Each number is 50 + 10 x the weight over its row's rms, rounded and kept within 0 to 99. Layers, rows and columns count from 0. The size before them is the row's rms in percent of the matrix's.

# q: layer 9 attention query, 384x384, rms 0.0659, rows 61-63, columns 256-383
# k: layer 9 attention key, 384x384, rms 0.0578, rows 61-63, columns 256-383
# v: layer 9 attention value, 384x384, rms 0.0518, rows 32-55, columns 256-383
# o: layer 9 attention output (transposed), 384x384, rms 0.0492, rows 32-55, columns 256-383
q61 093:61 40 65 55 43 55 51 35 35 55 54 45 36 43 31 53 51 39 69 44 33 52 41 22 59 47 48 64 53 49 41 67 48 45 39 45 63 48 51 60 40 51 45 44 57 37 53 48 51 40 31 42 45 42 56 37 48 68 41 34 42 33 56 60 46 56 54 57 43 58 63 45 41 48 66 56 48 73 44 51 46 59 49 77 59 41 54 46 38 44 44 52 39 48 46 24 50 27 38 47 62 54 55 57 44 32 45 59 66 43 47 51 49 58 52 39 56 40 56 60 38 43 55 51 47 64 67 45
k61 137:47 53 71 45 56 54 50 42 41 45 44 49 52 43 49 38 63 54 51 44 17 53 48 52 79 43 38 68 48 46 44 58 53 40 68 38 64 46 53 48 49 45 54 32 51 64 80 37 44 38 41 45 52 39 33 36 68 56 49 38 38 52 52 47 26 48 50 58 47 72 58 47 48 46 56 61 47 51 53 60 54 46 56 57 66 38 48 42 35 40 52 51 65 47 54 46 47 52 76 60 62 46 53 54 43 60 47 68 50 34 35 48 35 48 67 50 34 54 40 52 43 48 45 51 56 64 70 73
q62 092:35 47 63 30 41 53 38 52 34 27 51 31 49 47 40 55 48 51 54 65 60 51 31 44 59 54 65 52 58 29 65 43 27 45 42 53 44 41 47 53 46 66 52 31 45 39 50 43 46 51 48 45 50 57 39 61 61 64 51 34 48 37 46 57 59 17 28 59 28 48 54 50 54 62 56 36 32 68 46 46 41 45 36 36 62 73 32 46 64 61 63 54 56 60 50 48 43 64 55 70 52 50 65 36 46 29 58 51 61 42 46 39 47 54 57 61 47 43 55 48 51 43 63 55 40 72 46 54
k62 133:49 48 56 43 51 55 50 47 51 34 62 51 55 56 42 55 58 40 56 65 65 46 39 57 34 49 42 62 42 26 72 50 29 54 46 45 50 38 49 62 48 51 61 46 61 58 62 45 44 39 58 53 48 56 50 62 66 53 58 36 35 55 56 57 76 22 47 53 47 38 45 50 66 63 44 43 41 52 51 49 37 57 43 52 50 51 50 63 45 59 52 61 47 51 65 60 31 52 66 63 59 56 56 65 24 30 43 62 47 37 03 43 55 54 54 49 47 53 45 56 46 50 52 51 49 61 47 63
q63 093:54 56 39 72 47 54 65 42 34 54 44 45 50 44 54 43 56 47 47 71 67 44 22 48 79 53 49 57 54 51 82 42 31 77 42 53 40 52 43 46 68 73 63 71 50 48 58 53 42 62 67 45 34 37 60 39 51 53 71 53 39 52 57 49 51 38 54 43 51 68 45 64 49 40 49 54 60 49 57 43 48 56 50 49 64 46 46 59 61 58 52 53 53 52 59 76 40 29 48 46 48 50 46 52 48 43 56 71 41 50 52 46 54 61 53 52 63 44 69 46 46 68 26 59 67 44 64 38
k63 129:53 53 29 62 53 55 49 24 37 47 58 62 44 49 56 51 44 61 56 50 73 40 44 41 64 49 47 67 52 70 61 52 51 42 23 28 45 64 49 52 82 55 53 63 66 48 46 54 49 81 54 52 29 42 48 42 44 51 51 51 56 76 46 39 53 47 57 68 37 87 30 57 68 50 46 50 57 61 45 52 24 57 53 47 61 59 41 36 58 56 47 50 73 51 69 21 41 43 55 44 52 61 58 55 50 41 44 45 51 66 51 70 63 46 57 58 79 47 55 43 47 49 41 62 63 50 46 45
v32 132:54 36 61 44 37 35 29 52 73 42 53 57 45 19 47 79 48 34 44 58 53 42 68 40 54 78 55 44 32 60 42 53 49 65 49 35 40 51 52 45 42 58 70 47 52 21 46 54 38 39 39 44 46 49 61 34 58 51 19 56 46 39 68 52 55 55 47 48 52 49 58 55 53 40 59 48 49 51 27 41 52 56 45 51 33 39 54 49 65 42 58 73 46 61 50 51 58 40 63 66 47 54 56 53 43 56 49 38 57 58 52 46 40 49 50 72 51 36 39 46 55 54 45 47 51 52 48 52
o32 127:53 42 63 53 46 38 31 55 68 48 58 58 49 26 49 77 29 50 49 45 51 42 51 48 50 69 56 44 36 51 45 42 32 67 64 38 46 50 56 53 39 58 49 45 55 30 40 61 46 35 39 55 41 49 53 34 70 44 29 47 43 38 66 63 56 55 51 57 51 42 54 48 52 35 64 51 45 41 32 52 56 62 42 52 34 45 54 53 59 50 55 73 55 66 37 53 45 45 66 64 39 57 49 53 53 52 38 51 51 54 61 57 39 51 58 59 52 38 54 52 56 64 40 45 41 49 52 53
v33 129:58 59 53 62 32 48 35 47 67 62 57 44 44 66 65 58 37 50 37 46 48 55 42 33 60 37 40 53 50 53 43 60 61 66 52 50 61 55 27 26 42 65 57 55 51 57 45 43 69 56 58 46 46 51 38 72 55 35 38 47 46 45 52 51 46 52 36 10 58 50 51 40 51 60 49 29 48 63 47 48 49 28 35 28 63 56 62 51 51 57 66 42 53 48 52 40 54 43 48 51 48 65 39 51 39 51 52 45 64 64 45 54 49 43 53 47 55 45 54 53 47 68 47 47 50 43 33 42
o33 124:49 58 50 67 44 55 35 50 73 61 56 48 38 49 55 57 36 57 59 23 37 49 55 51 67 45 29 51 45 48 53 50 62 64 46 49 48 39 35 24 46 69 45 47 59 56 37 45 75 62 51 53 48 48 45 70 46 40 33 56 44 48 56 42 34 57 25 14 60 46 55 35 45 57 42 28 47 69 51 49 44 24 47 41 59 63 54 37 47 68 55 46 42 47 46 45 47 46 55 52 48 67 41 28 35 47 55 46 71 59 45 56 54 40 56 59 60 55 44 41 52 61 54 27 44 48 47 46
v34 128:35 45 39 45 33 38 57 51 50 33 56 40 51 37 54 32 63 56 57 45 52 34 46 47 47 49 37 48 72 47 58 53 56 48 45 23 45 53 66 33 45 83 40 30 48 59 44 38 20 58 52 67 49 46 46 35 28 49 34 52 54 46 35 47 45 54 42 68 75 49 52 61 43 52 50 46 54 37 92 67 53 44 50 32 42 43 67 50 54 67 53 50 52 64 51 52 57 50 61 51 64 60 47 35 54 50 41 47 55 50 44 34 39 38 41 41 43 63 59 50 51 35 50 57 53 46 54 53
o34 125:42 37 44 48 32 44 66 46 59 35 43 44 61 37 41 49 54 58 43 47 61 38 35 52 40 51 47 51 63 47 61 59 53 46 24 36 43 58 66 43 40 78 47 32 52 56 43 35 26 56 52 55 49 49 42 41 31 52 45 54 55 41 33 55 49 61 37 58 82 49 48 55 43 55 44 51 38 31 85 67 63 46 62 29 40 41 60 39 56 49 55 49 63 65 50 55 64 63 58 56 76 64 51 35 62 54 41 49 44 39 38 46 44 45 33 48 48 56 53 56 43 37 56 54 62 50 49 58
v35 132:45 61 48 74 45 43 45 57 60 65 45 47 46 47 45 54 59 31 51 36 49 41 31 44 49 39 53 55 42 44 46 59 49 74 56 47 62 48 73 38 51 56 50 38 47 47 59 39 62 52 35 49 54 47 43 55 47 70 33 47 70 57 51 46 55 51 42 65 43 50 49 48 39 36 51 69 51 66 40 41 49 52 53 46 42 56 46 54 50 47 61 31 46 52 47 46 54 64 72 47 48 63 60 35 67 58 44 56 61 48 54 59 51 33 38 31 51 51 52 45 66 68 50 60 62 60 52 42
o35 129:52 64 41 62 48 47 43 59 60 55 55 55 55 50 44 59 53 26 49 51 55 47 31 58 50 36 49 62 39 48 54 51 47 75 49 63 59 51 63 40 45 63 66 38 52 47 60 46 55 59 42 46 58 51 41 55 48 60 44 58 73 56 55 70 46 47 47 59 32 50 60 43 55 35 45 75 50 67 44 50 56 53 49 41 51 46 43 53 47 24 53 37 50 63 66 41 52 60 72 43 59 63 59 41 54 54 45 53 53 44 50 57 54 32 39 40 57 46 55 33 71 56 50 51 63 45 63 46
v36 123:46 56 64 50 59 54 58 43 50 47 51 47 58 39 56 22 63 46 46 59 49 38 53 42 41 57 52 57 63 45 52 61 42 65 54 59 64 35 55 48 52 59 33 51 34 60 40 58 37 66 36 59 53 33 43 39 50 45 56 59 59 59 53 53 49 51 48 44 39 49 43 65 74 50 41 65 54 67 18 41 47 54 58 49 56 56 38 53 55 51 44 33 54 47 52 57 44 52 42 42 64 45 50 55 28 61 51 41 36 66 42 50 57 48 41 50 55 35 57 32 64 44 48 46 62 41 61 42
o36 117:57 45 74 56 46 57 45 55 53 37 47 59 48 33 48 26 59 33 51 57 42 49 51 46 45 60 51 59 66 55 45 61 49 63 52 61 63 38 56 49 48 58 47 64 43 49 44 53 37 60 26 43 42 42 48 36 57 44 45 51 50 51 58 53 54 57 49 47 46 52 41 60 73 57 44 59 57 51 26 46 46 51 57 42 48 44 36 51 53 52 57 32 58 51 52 61 58 59 29 34 66 47 50 50 31 62 50 46 60 67 47 49 56 56 36 49 52 51 53 21 43 51 58 48 45 43 68 59
v37 124:57 43 52 44 34 54 64 54 37 54 59 58 44 47 51 41 49 69 48 46 47 53 41 48 48 44 58 37 24 51 54 36 54 73 54 52 56 45 54 51 67 49 46 65 48 47 39 45 79 45 56 43 47 42 35 54 71 41 47 58 35 49 50 55 54 54 70 41 38 54 60 68 67 57 34 41 51 47 72 54 48 29 35 50 47 45 52 39 46 44 42 41 41 60 59 38 43 51 26 54 41 61 41 74 41 36 50 64 46 50 53 62 39 45 42 44 38 72 61 43 46 74 51 46 55 54 49 48
o37 128:61 32 48 44 44 50 62 56 40 49 54 54 42 48 52 51 36 69 41 47 45 44 45 73 45 49 58 39 34 54 47 41 58 72 54 56 56 48 52 58 65 47 49 43 55 39 47 47 79 38 49 51 43 34 35 50 64 42 43 53 28 46 53 38 57 58 63 37 40 52 65 66 76 50 51 32 56 44 66 55 50 33 32 59 51 49 51 37 48 44 50 35 38 68 52 38 51 71 32 55 53 58 43 60 45 41 47 55 58 54 55 63 42 60 48 46 35 47 50 46 53 73 41 53 63 66 49 55
v38 128:57 47 44 50 49 34 47 47 50 55 40 56 62 36 44 31 59 54 35 51 57 62 41 60 54 60 44 45 80 47 46 59 64 49 53 45 51 48 24 50 54 66 44 50 51 51 43 41 48 35 73 39 55 40 41 45 46 40 46 45 35 36 45 50 51 48 40 51 58 52 55 56 59 63 55 51 44 64 22 39 51 52 55 55 45 55 56 53 48 39 46 37 53 67 61 51 50 63 26 60 49 56 46 44 46 68 47 57 68 51 49 48 50 42 36 56 51 32 40 49 32 71 56 41 45 46 49 39
o38 124:64 46 51 44 52 39 45 54 56 56 50 56 46 33 42 28 59 68 57 51 62 61 50 63 56 65 43 47 71 48 51 40 66 54 50 43 55 52 38 49 54 63 47 40 46 52 57 52 54 45 57 49 70 39 43 41 61 41 46 47 39 42 47 49 55 50 42 44 55 48 60 58 52 61 54 59 61 71 27 32 56 60 54 55 47 61 54 51 62 45 48 37 48 66 50 53 50 58 12 56 40 55 50 45 49 67 49 48 63 44 53 38 43 38 45 53 35 30 48 56 23 56 55 51 37 54 48 34
v39 130:65 40 48 58 52 50 42 54 60 56 52 70 51 76 46 39 49 63 39 44 49 52 60 47 50 55 54 50 45 51 55 45 33 50 47 55 63 48 50 48 54 54 49 38 39 80 42 34 84 62 28 66 49 58 56 37 47 54 51 32 46 42 55 53 47 37 44 43 50 48 67 36 56 43 50 33 49 65 52 35 48 59 47 46 66 50 54 49 48 62 52 74 50 55 53 52 62 45 39 45 36 37 43 48 46 50 42 65 49 48 44 43 45 39 65 71 45 29 74 60 44 57 63 67 47 48 60 35
o39 131:34 42 62 63 53 51 58 43 59 53 52 62 69 69 39 50 49 45 47 43 56 57 61 42 45 55 59 48 37 35 54 45 44 42 45 64 51 49 49 67 56 51 50 43 36 76 55 27 80 60 27 52 64 62 52 41 45 49 39 31 42 36 54 42 53 36 39 58 62 50 55 38 51 51 49 34 54 50 58 29 47 55 70 52 63 38 47 49 46 42 48 69 42 55 60 61 51 40 44 50 51 45 47 39 20 60 44 57 32 47 46 46 51 64 59 70 38 38 68 50 43 50 64 39 53 49 58 59
v40 132:47 39 61 48 48 50 50 54 25 76 47 44 46 46 47 59 79 45 67 43 49 58 46 47 45 59 39 53 48 44 56 50 45 65 48 70 56 41 52 56 37 38 56 58 52 25 54 50 59 61 37 39 53 52 63 34 45 44 77 41 49 54 49 52 51 53 39 64 47 53 38 63 47 56 38 26 53 58 59 38 48 45 54 47 56 43 41 46 59 51 42 35 48 53 45 49 40 46 70 49 48 42 44 48 62 41 43 55 50 58 50 63 47 47 54 45 43 55 51 39 32 61 48 49 63 48 51 60
o40 128:31 39 56 47 55 51 51 38 31 68 49 51 48 40 52 53 72 54 61 39 42 52 49 42 37 69 32 52 50 57 58 42 52 72 38 62 54 45 54 57 37 37 48 55 51 29 46 55 53 53 41 47 23 44 60 36 44 48 63 65 56 46 44 68 38 51 31 64 40 48 49 68 37 62 44 27 57 49 57 46 46 32 54 48 58 44 45 56 46 49 46 40 49 68 29 44 48 54 61 48 48 44 48 55 60 39 38 50 45 61 40 52 39 61 51 52 47 58 49 30 27 49 50 47 57 37 61 53
v41 126:43 75 55 63 65 41 34 60 38 43 57 55 46 44 60 64 51 54 57 45 49 49 51 60 46 46 41 47 46 50 54 34 59 56 61 54 57 55 71 34 51 40 67 46 54 31 49 53 61 53 43 32 51 59 44 54 32 54 37 40 36 53 56 47 46 39 60 48 42 54 45 46 47 58 62 52 53 52 42 49 48 56 59 59 53 51 42 49 61 57 53 46 50 58 47 60 58 52 56 42 37 54 54 41 32 52 54 46 36 48 50 46 52 52 52 56 50 48 52 58 49 33 42 43 43 49 76 54
o41 121:59 66 61 57 66 40 16 57 40 49 58 55 50 46 50 60 60 50 42 56 53 26 57 54 35 47 38 36 45 38 45 36 54 52 49 50 55 66 70 40 52 42 48 40 69 24 55 47 64 61 44 62 64 57 42 68 35 53 44 35 37 46 63 36 38 46 53 57 42 45 50 50 23 53 55 46 43 61 38 41 64 54 50 49 42 43 51 42 46 47 35 53 42 64 45 53 65 53 59 43 45 50 45 47 38 52 60 57 46 51 46 48 49 49 54 55 55 51 50 62 47 36 48 45 39 38 68 55
v42 127:51 32 63 37 42 69 59 40 55 62 48 42 49 54 45 59 50 51 50 40 50 67 58 52 45 46 33 55 27 47 59 45 45 62 48 72 58 59 60 39 39 58 39 56 42 58 49 70 40 55 26 43 44 42 52 54 56 41 47 62 59 45 17 51 40 47 48 41 55 53 45 50 59 56 51 63 55 53 40 49 43 40 39 53 39 64 67 48 67 64 62 41 60 42 44 42 51 50 55 54 63 50 77 59 55 37 57 39 40 45 58 44 55 55 43 48 49 48 53 41 44 43 47 38 48 45 48 53
o42 128:49 34 72 36 48 64 61 45 57 70 42 47 44 50 32 47 59 47 45 55 48 58 56 57 52 35 39 40 30 34 53 47 59 58 64 59 52 57 59 39 52 60 32 54 39 48 49 63 45 57 31 61 75 49 59 50 45 46 48 52 50 28 20 38 49 61 56 42 48 57 49 48 56 61 45 66 58 57 43 43 41 51 41 58 43 62 70 55 60 64 65 45 56 57 61 43 46 42 59 47 52 44 60 52 52 34 51 49 43 50 65 51 41 36 50 47 54 53 41 35 44 40 39 43 51 50 47 60
v43 126:37 52 49 64 58 60 63 46 59 50 42 55 35 56 56 38 50 52 42 54 55 59 32 43 40 34 51 51 47 48 60 37 50 51 50 42 62 54 32 51 57 44 39 53 47 60 45 45 44 58 58 30 53 29 58 34 54 56 44 55 57 61 53 51 41 52 39 38 42 47 67 61 40 40 42 59 54 46 57 53 40 53 59 50 52 66 42 53 58 49 46 35 46 61 58 66 43 65 52 49 51 62 44 47 46 47 64 62 60 41 55 61 43 62 39 42 49 73 57 61 60 39 42 65 44 46 53 47
o43 124:33 37 60 74 54 45 68 40 59 50 65 55 43 54 47 39 44 61 42 57 58 49 31 56 32 37 54 49 45 31 40 41 55 48 50 40 58 65 38 57 63 41 49 69 52 63 55 35 39 58 62 61 51 38 44 44 43 45 50 43 45 54 55 32 43 58 39 53 51 44 64 47 57 48 49 53 46 48 49 51 52 52 53 56 55 70 50 57 46 50 45 28 43 58 48 47 38 68 47 44 43 72 53 47 45 49 45 52 48 39 60 65 44 53 38 37 43 65 49 48 50 36 49 65 47 49 49 62
v44 130:44 62 52 54 62 55 62 48 48 32 46 34 46 68 45 59 44 51 56 50 56 69 43 43 51 56 39 35 27 52 50 52 65 29 52 44 42 56 33 64 42 57 61 52 30 45 58 48 32 46 46 45 51 35 60 53 48 34 40 41 63 53 50 45 48 57 59 60 39 52 60 78 36 64 45 37 51 65 46 52 47 67 54 46 40 47 51 43 48 28 51 52 56 58 47 52 48 56 61 47 61 35 50 44 51 54 51 45 67 53 57 53 51 51 35 73 46 54 33 42 62 68 49 54 44 64 36 35
o44 129:37 60 39 51 55 49 60 57 52 30 68 30 50 60 54 60 35 55 48 50 55 64 38 59 51 61 43 44 29 52 49 40 53 35 57 53 49 55 35 53 44 53 64 59 28 39 64 49 40 61 49 44 69 39 59 59 47 37 48 41 61 53 59 51 51 50 58 61 50 54 50 83 52 55 39 33 57 55 41 54 41 68 47 62 42 57 54 30 58 46 60 51 60 44 50 58 30 58 69 48 57 45 44 42 45 47 50 62 63 48 43 59 56 57 55 77 49 57 59 42 51 66 59 65 42 65 46 36
v45 133:26 32 38 47 49 62 45 51 60 43 44 55 42 46 48 65 51 55 67 47 56 63 57 36 47 45 38 46 62 51 55 44 40 54 59 54 40 46 58 61 64 36 51 45 63 42 56 54 39 40 42 57 51 73 37 60 51 33 59 55 39 52 27 39 54 62 52 26 34 51 49 47 62 65 53 30 50 48 28 44 52 18 43 58 66 54 41 49 53 36 43 45 48 50 38 32 55 52 50 45 49 50 56 56 56 49 43 58 32 36 49 56 45 59 41 45 51 73 31 62 63 50 34 46 54 55 54 59
o45 130:35 38 36 38 56 66 43 66 61 51 52 47 45 37 45 62 44 47 60 50 60 61 51 40 53 46 37 35 56 55 53 52 54 61 52 45 48 54 49 54 66 31 55 50 61 43 49 50 37 44 43 43 50 68 54 59 53 33 57 44 27 40 31 56 63 58 44 31 32 46 49 46 57 67 54 32 45 57 30 41 46 20 48 52 57 52 42 46 53 42 35 53 55 45 52 35 53 39 62 49 38 56 45 68 62 44 41 69 39 32 45 54 38 54 55 36 56 66 51 48 54 52 45 51 49 51 59 59
v46 130:56 26 57 56 45 50 68 61 43 41 34 42 36 57 51 54 36 56 48 46 47 55 50 59 48 64 78 36 62 44 50 69 41 52 57 69 57 45 20 40 34 48 51 59 60 60 54 43 48 52 44 43 47 64 48 52 52 59 54 45 62 62 41 55 48 57 56 75 49 51 59 24 53 33 48 79 43 54 50 36 49 69 53 50 49 49 58 51 67 42 45 43 41 69 61 45 45 48 53 46 51 80 57 64 55 38 45 69 60 48 42 59 39 50 45 55 43 55 71 51 55 64 53 47 48 43 52 44
o46 131:48 35 71 47 55 45 68 59 43 38 38 37 40 53 57 56 44 54 38 46 47 58 50 59 51 59 76 36 63 53 47 76 55 44 65 81 52 49 38 43 42 46 47 56 53 68 48 50 50 48 47 53 41 59 34 58 48 60 58 48 62 43 47 60 43 55 52 74 52 51 58 20 51 57 55 65 36 51 47 42 58 58 50 65 38 54 46 48 59 38 41 43 46 64 48 48 49 52 40 47 49 79 50 54 50 46 41 57 49 36 42 56 45 55 55 56 40 52 53 59 57 62 51 53 60 34 65 41
v47 130:62 56 52 43 42 55 29 59 73 54 44 39 47 36 52 53 36 56 72 50 47 40 52 47 60 48 26 55 61 45 52 36 24 52 56 42 56 50 35 53 45 51 69 52 38 57 51 50 64 47 63 47 47 54 56 54 45 60 59 38 55 57 27 55 52 51 57 56 46 52 58 53 41 44 54 52 53 60 57 40 43 47 55 45 34 51 61 51 57 71 59 61 52 60 73 48 50 41 56 37 45 60 58 59 31 55 41 69 42 44 51 48 42 66 62 52 41 46 63 44 60 37 54 49 41 58 46 57
o47 130:49 50 56 43 46 57 32 61 62 37 40 55 39 41 60 66 42 54 67 54 49 52 45 53 54 47 28 49 53 50 49 46 40 52 61 53 47 42 40 56 34 54 63 44 32 55 46 54 59 38 73 48 24 54 40 52 41 55 48 29 43 48 29 56 42 51 64 53 53 55 48 52 37 44 47 66 53 49 53 41 52 49 60 34 29 55 50 53 54 54 64 62 67 63 60 46 42 46 58 45 41 58 50 50 33 54 36 75 45 40 54 41 36 77 70 53 34 46 54 45 73 30 49 49 37 50 51 59
v48 125:40 35 45 60 45 62 57 55 54 51 41 48 38 43 48 41 63 35 54 50 54 65 64 56 37 48 61 61 16 56 48 53 23 32 38 39 46 43 55 41 46 53 46 46 46 73 50 45 58 58 58 45 49 52 52 53 50 40 48 45 63 57 54 44 57 56 36 44 62 51 48 40 38 46 48 64 52 72 36 55 53 68 59 30 47 49 63 46 45 50 42 51 51 58 46 44 52 54 54 35 43 29 58 46 44 40 70 45 49 49 44 50 60 49 66 47 46 53 48 51 37 34 53 42 46 44 51 44
o48 118:57 49 51 58 41 65 62 60 48 55 43 49 38 43 43 36 48 35 50 46 37 55 62 60 42 34 56 60 18 58 51 45 44 24 49 43 55 40 56 51 45 53 31 49 44 64 49 35 45 59 55 40 31 55 57 47 44 49 71 59 65 56 47 26 72 54 37 44 56 49 55 41 49 49 50 55 56 70 37 59 61 65 38 42 45 54 60 45 44 52 55 49 62 49 29 42 52 50 41 45 47 38 56 60 72 41 50 45 50 51 45 37 66 60 66 46 47 42 32 64 48 41 49 52 44 46 34 25
v49 132:71 31 49 44 33 65 36 40 82 63 44 42 56 31 44 73 47 47 46 60 49 60 61 67 44 35 58 45 59 53 57 47 66 59 58 45 45 62 50 64 53 47 56 54 54 47 45 51 51 44 76 39 45 49 39 62 60 50 35 56 44 43 47 51 50 37 58 61 41 53 52 26 46 53 48 46 50 51 80 52 50 34 54 44 54 49 63 48 53 51 50 24 55 53 38 42 49 64 40 43 51 45 42 48 44 52 50 57 50 54 52 64 57 62 44 58 49 26 32 57 38 48 42 43 48 44 50 40
o49 128:63 32 44 54 44 61 35 46 70 63 52 44 60 23 51 69 50 48 61 33 40 45 63 64 50 46 61 49 56 50 49 46 63 49 55 48 47 50 46 61 50 58 58 54 51 43 47 56 55 44 71 57 55 47 51 55 55 60 42 52 47 55 52 64 52 48 54 58 38 45 52 32 47 51 42 48 42 63 78 52 40 38 50 41 50 51 56 51 50 60 59 24 69 42 61 46 52 66 36 48 35 48 48 55 49 47 51 57 48 62 49 63 55 59 47 52 71 29 43 56 50 51 41 48 49 51 56 44
v50 124:53 64 55 67 68 54 51 51 46 54 63 56 47 52 41 38 45 52 55 42 50 45 52 47 50 30 36 52 31 49 54 48 54 59 44 57 44 63 60 34 46 41 53 55 51 46 58 63 42 53 54 50 51 51 43 54 51 40 29 39 41 56 40 45 50 58 68 36 41 48 33 56 42 29 34 50 51 38 64 27 36 66 59 62 32 55 33 56 48 34 41 47 58 62 38 60 39 52 39 54 52 60 44 55 55 44 48 50 56 43 45 47 49 49 62 69 37 41 51 31 58 47 44 48 59 51 34 58
o50 118:57 63 55 65 72 58 46 51 45 60 61 40 44 43 46 32 51 65 51 27 48 29 55 58 44 36 39 42 32 62 41 50 40 54 49 54 53 44 56 30 40 40 70 54 47 56 47 46 40 53 43 40 31 39 53 69 56 36 31 60 38 61 39 44 49 52 49 47 36 55 33 65 61 28 42 62 50 40 55 44 55 59 61 48 43 58 41 56 40 51 49 48 48 52 51 48 47 43 37 56 63 54 48 55 42 38 43 56 52 52 38 47 40 48 43 70 48 45 53 44 54 60 44 63 66 54 46 40
v51 126:43 55 46 58 63 48 63 49 69 63 69 46 59 59 47 70 75 55 55 51 53 29 38 48 48 69 50 58 47 51 50 35 49 46 68 60 49 49 50 32 57 44 54 55 55 37 56 40 43 50 52 56 54 21 71 41 42 48 58 48 41 59 49 38 55 57 58 36 23 49 56 43 43 42 46 50 49 61 59 47 45 42 45 47 49 47 41 51 45 33 58 43 48 57 40 48 56 40 59 52 43 31 43 46 47 61 51 71 36 55 52 41 38 49 41 56 53 40 48 50 38 27 24 55 53 58 59 55
o51 125:48 46 50 59 72 45 66 54 63 52 60 34 44 54 49 81 72 63 63 50 48 37 37 51 55 49 46 48 52 58 47 50 56 41 71 57 59 44 53 36 57 48 61 47 48 46 49 44 41 54 42 50 41 24 65 41 52 53 55 50 35 67 47 57 58 51 54 34 37 45 56 36 44 31 54 61 42 69 49 41 42 39 40 54 50 46 37 51 43 38 60 45 64 59 56 42 53 25 61 58 42 39 41 30 62 57 58 62 30 58 49 37 39 47 40 48 55 43 55 57 34 36 37 48 61 40 59 58
v52 130:71 46 52 47 62 34 45 46 57 47 51 52 57 50 53 58 55 63 53 41 50 32 52 66 49 59 43 47 70 48 40 56 58 53 38 66 51 48 48 38 56 37 39 49 44 34 45 45 38 29 46 48 50 51 49 55 45 50 43 51 55 38 58 48 58 61 49 45 59 49 49 42 53 47 38 37 43 54 39 48 54 44 66 47 57 54 50 54 60 35 49 77 47 56 44 51 59 40 45 59 57 58 62 52 68 53 34 55 35 36 56 49 48 43 57 34 56 58 51 48 54 42 51 63 56 57 53 42
o52 125:60 68 46 42 54 26 46 49 48 45 52 58 71 48 38 56 60 68 39 52 54 37 47 49 66 56 49 43 60 49 43 46 55 59 37 66 55 47 57 46 48 40 45 50 32 37 45 45 41 24 40 52 57 53 48 64 49 53 42 50 57 35 60 44 74 68 48 39 50 55 44 49 48 44 41 39 47 47 40 50 57 47 66 52 55 43 36 61 59 47 54 66 52 74 48 44 62 40 52 51 59 50 46 56 59 52 40 60 33 34 57 54 49 53 62 39 53 66 48 57 46 45 65 62 65 61 48 47
v53 127:61 46 46 38 50 57 67 57 47 29 40 69 41 61 58 58 58 52 47 51 47 53 48 65 56 41 43 60 60 45 43 54 53 49 58 53 38 56 89 52 62 41 38 44 58 53 50 53 57 60 43 54 53 60 54 56 40 59 36 64 56 56 56 50 63 39 48 36 64 46 52 66 38 51 53 47 49 62 41 48 57 59 48 54 58 44 42 49 35 46 44 51 47 53 54 57 46 49 36 51 44 45 41 51 53 54 42 42 69 35 52 51 55 55 70 32 55 33 50 42 51 49 57 45 57 43 50 43
o53 125:69 50 54 38 44 64 63 59 48 36 44 66 34 53 57 50 61 46 56 46 46 46 55 70 46 43 49 57 60 53 37 48 39 49 67 52 30 44 76 60 69 38 42 44 71 63 47 50 58 49 46 50 31 64 47 52 38 65 39 62 56 62 53 52 57 43 47 42 60 48 58 71 37 45 45 42 48 39 40 50 59 47 42 53 57 37 55 49 27 54 59 59 44 55 73 51 43 50 44 61 45 45 53 49 56 53 50 49 52 32 67 53 59 47 57 35 59 40 42 30 55 47 59 46 57 47 47 45
v54 132:50 33 47 48 57 48 57 42 50 46 52 61 49 69 60 59 49 51 70 59 47 31 60 37 59 60 45 53 61 48 65 55 44 54 46 54 68 56 38 75 50 41 55 59 55 47 54 45 38 42 58 41 45 39 54 18 43 64 46 57 40 51 47 48 43 49 29 39 62 54 29 44 44 55 42 64 46 57 63 49 52 40 40 43 46 50 57 47 42 34 33 46 57 60 43 51 53 56 52 50 46 59 45 50 52 44 51 52 59 52 46 44 49 50 50 31 45 68 46 53 50 50 51 48 50 49 48 51
o54 126:50 36 50 47 59 46 52 44 56 48 56 62 37 56 57 58 42 47 55 51 45 30 56 49 62 63 49 60 49 44 61 43 51 56 37 55 60 46 45 80 48 40 60 50 50 51 50 57 38 48 53 48 65 37 51 27 45 66 50 58 39 46 51 52 42 42 23 47 59 48 32 44 42 55 44 60 56 50 57 41 54 39 49 54 24 57 53 51 42 45 34 51 65 57 49 54 48 46 61 57 38 60 50 67 64 40 55 43 60 53 50 50 46 38 39 41 17 61 48 47 47 57 62 53 52 50 49 35
v55 125:70 55 39 49 45 50 51 45 32 36 42 65 60 44 42 59 40 45 47 52 51 53 44 26 66 52 51 42 48 52 40 35 30 47 57 36 59 57 56 51 50 52 65 47 56 48 44 59 35 44 37 35 45 44 54 72 57 49 57 55 41 51 52 62 45 38 49 49 30 52 52 54 50 53 46 58 50 65 48 51 54 63 45 52 66 53 44 50 35 71 68 55 46 61 44 57 46 35 44 60 64 71 49 50 69 54 70 67 62 60 48 36 58 49 48 32 53 49 64 43 55 57 59 41 59 43 47 36
o55 121:57 47 42 51 37 45 38 43 32 44 46 66 44 41 41 58 51 48 65 54 70 57 48 37 63 44 51 36 47 43 44 47 32 46 54 33 61 62 53 65 46 49 57 45 51 44 43 55 37 44 36 59 85 44 36 59 58 58 57 50 39 44 56 47 49 36 49 56 39 53 41 50 59 55 48 53 36 65 50 63 45 59 53 43 54 54 46 50 52 67 50 52 53 58 47 70 42 34 46 51 65 64 61 35 50 59 52 56 54 62 56 61 56 48 52 45 60 53 47 42 63 51 61 40 57 39 47 42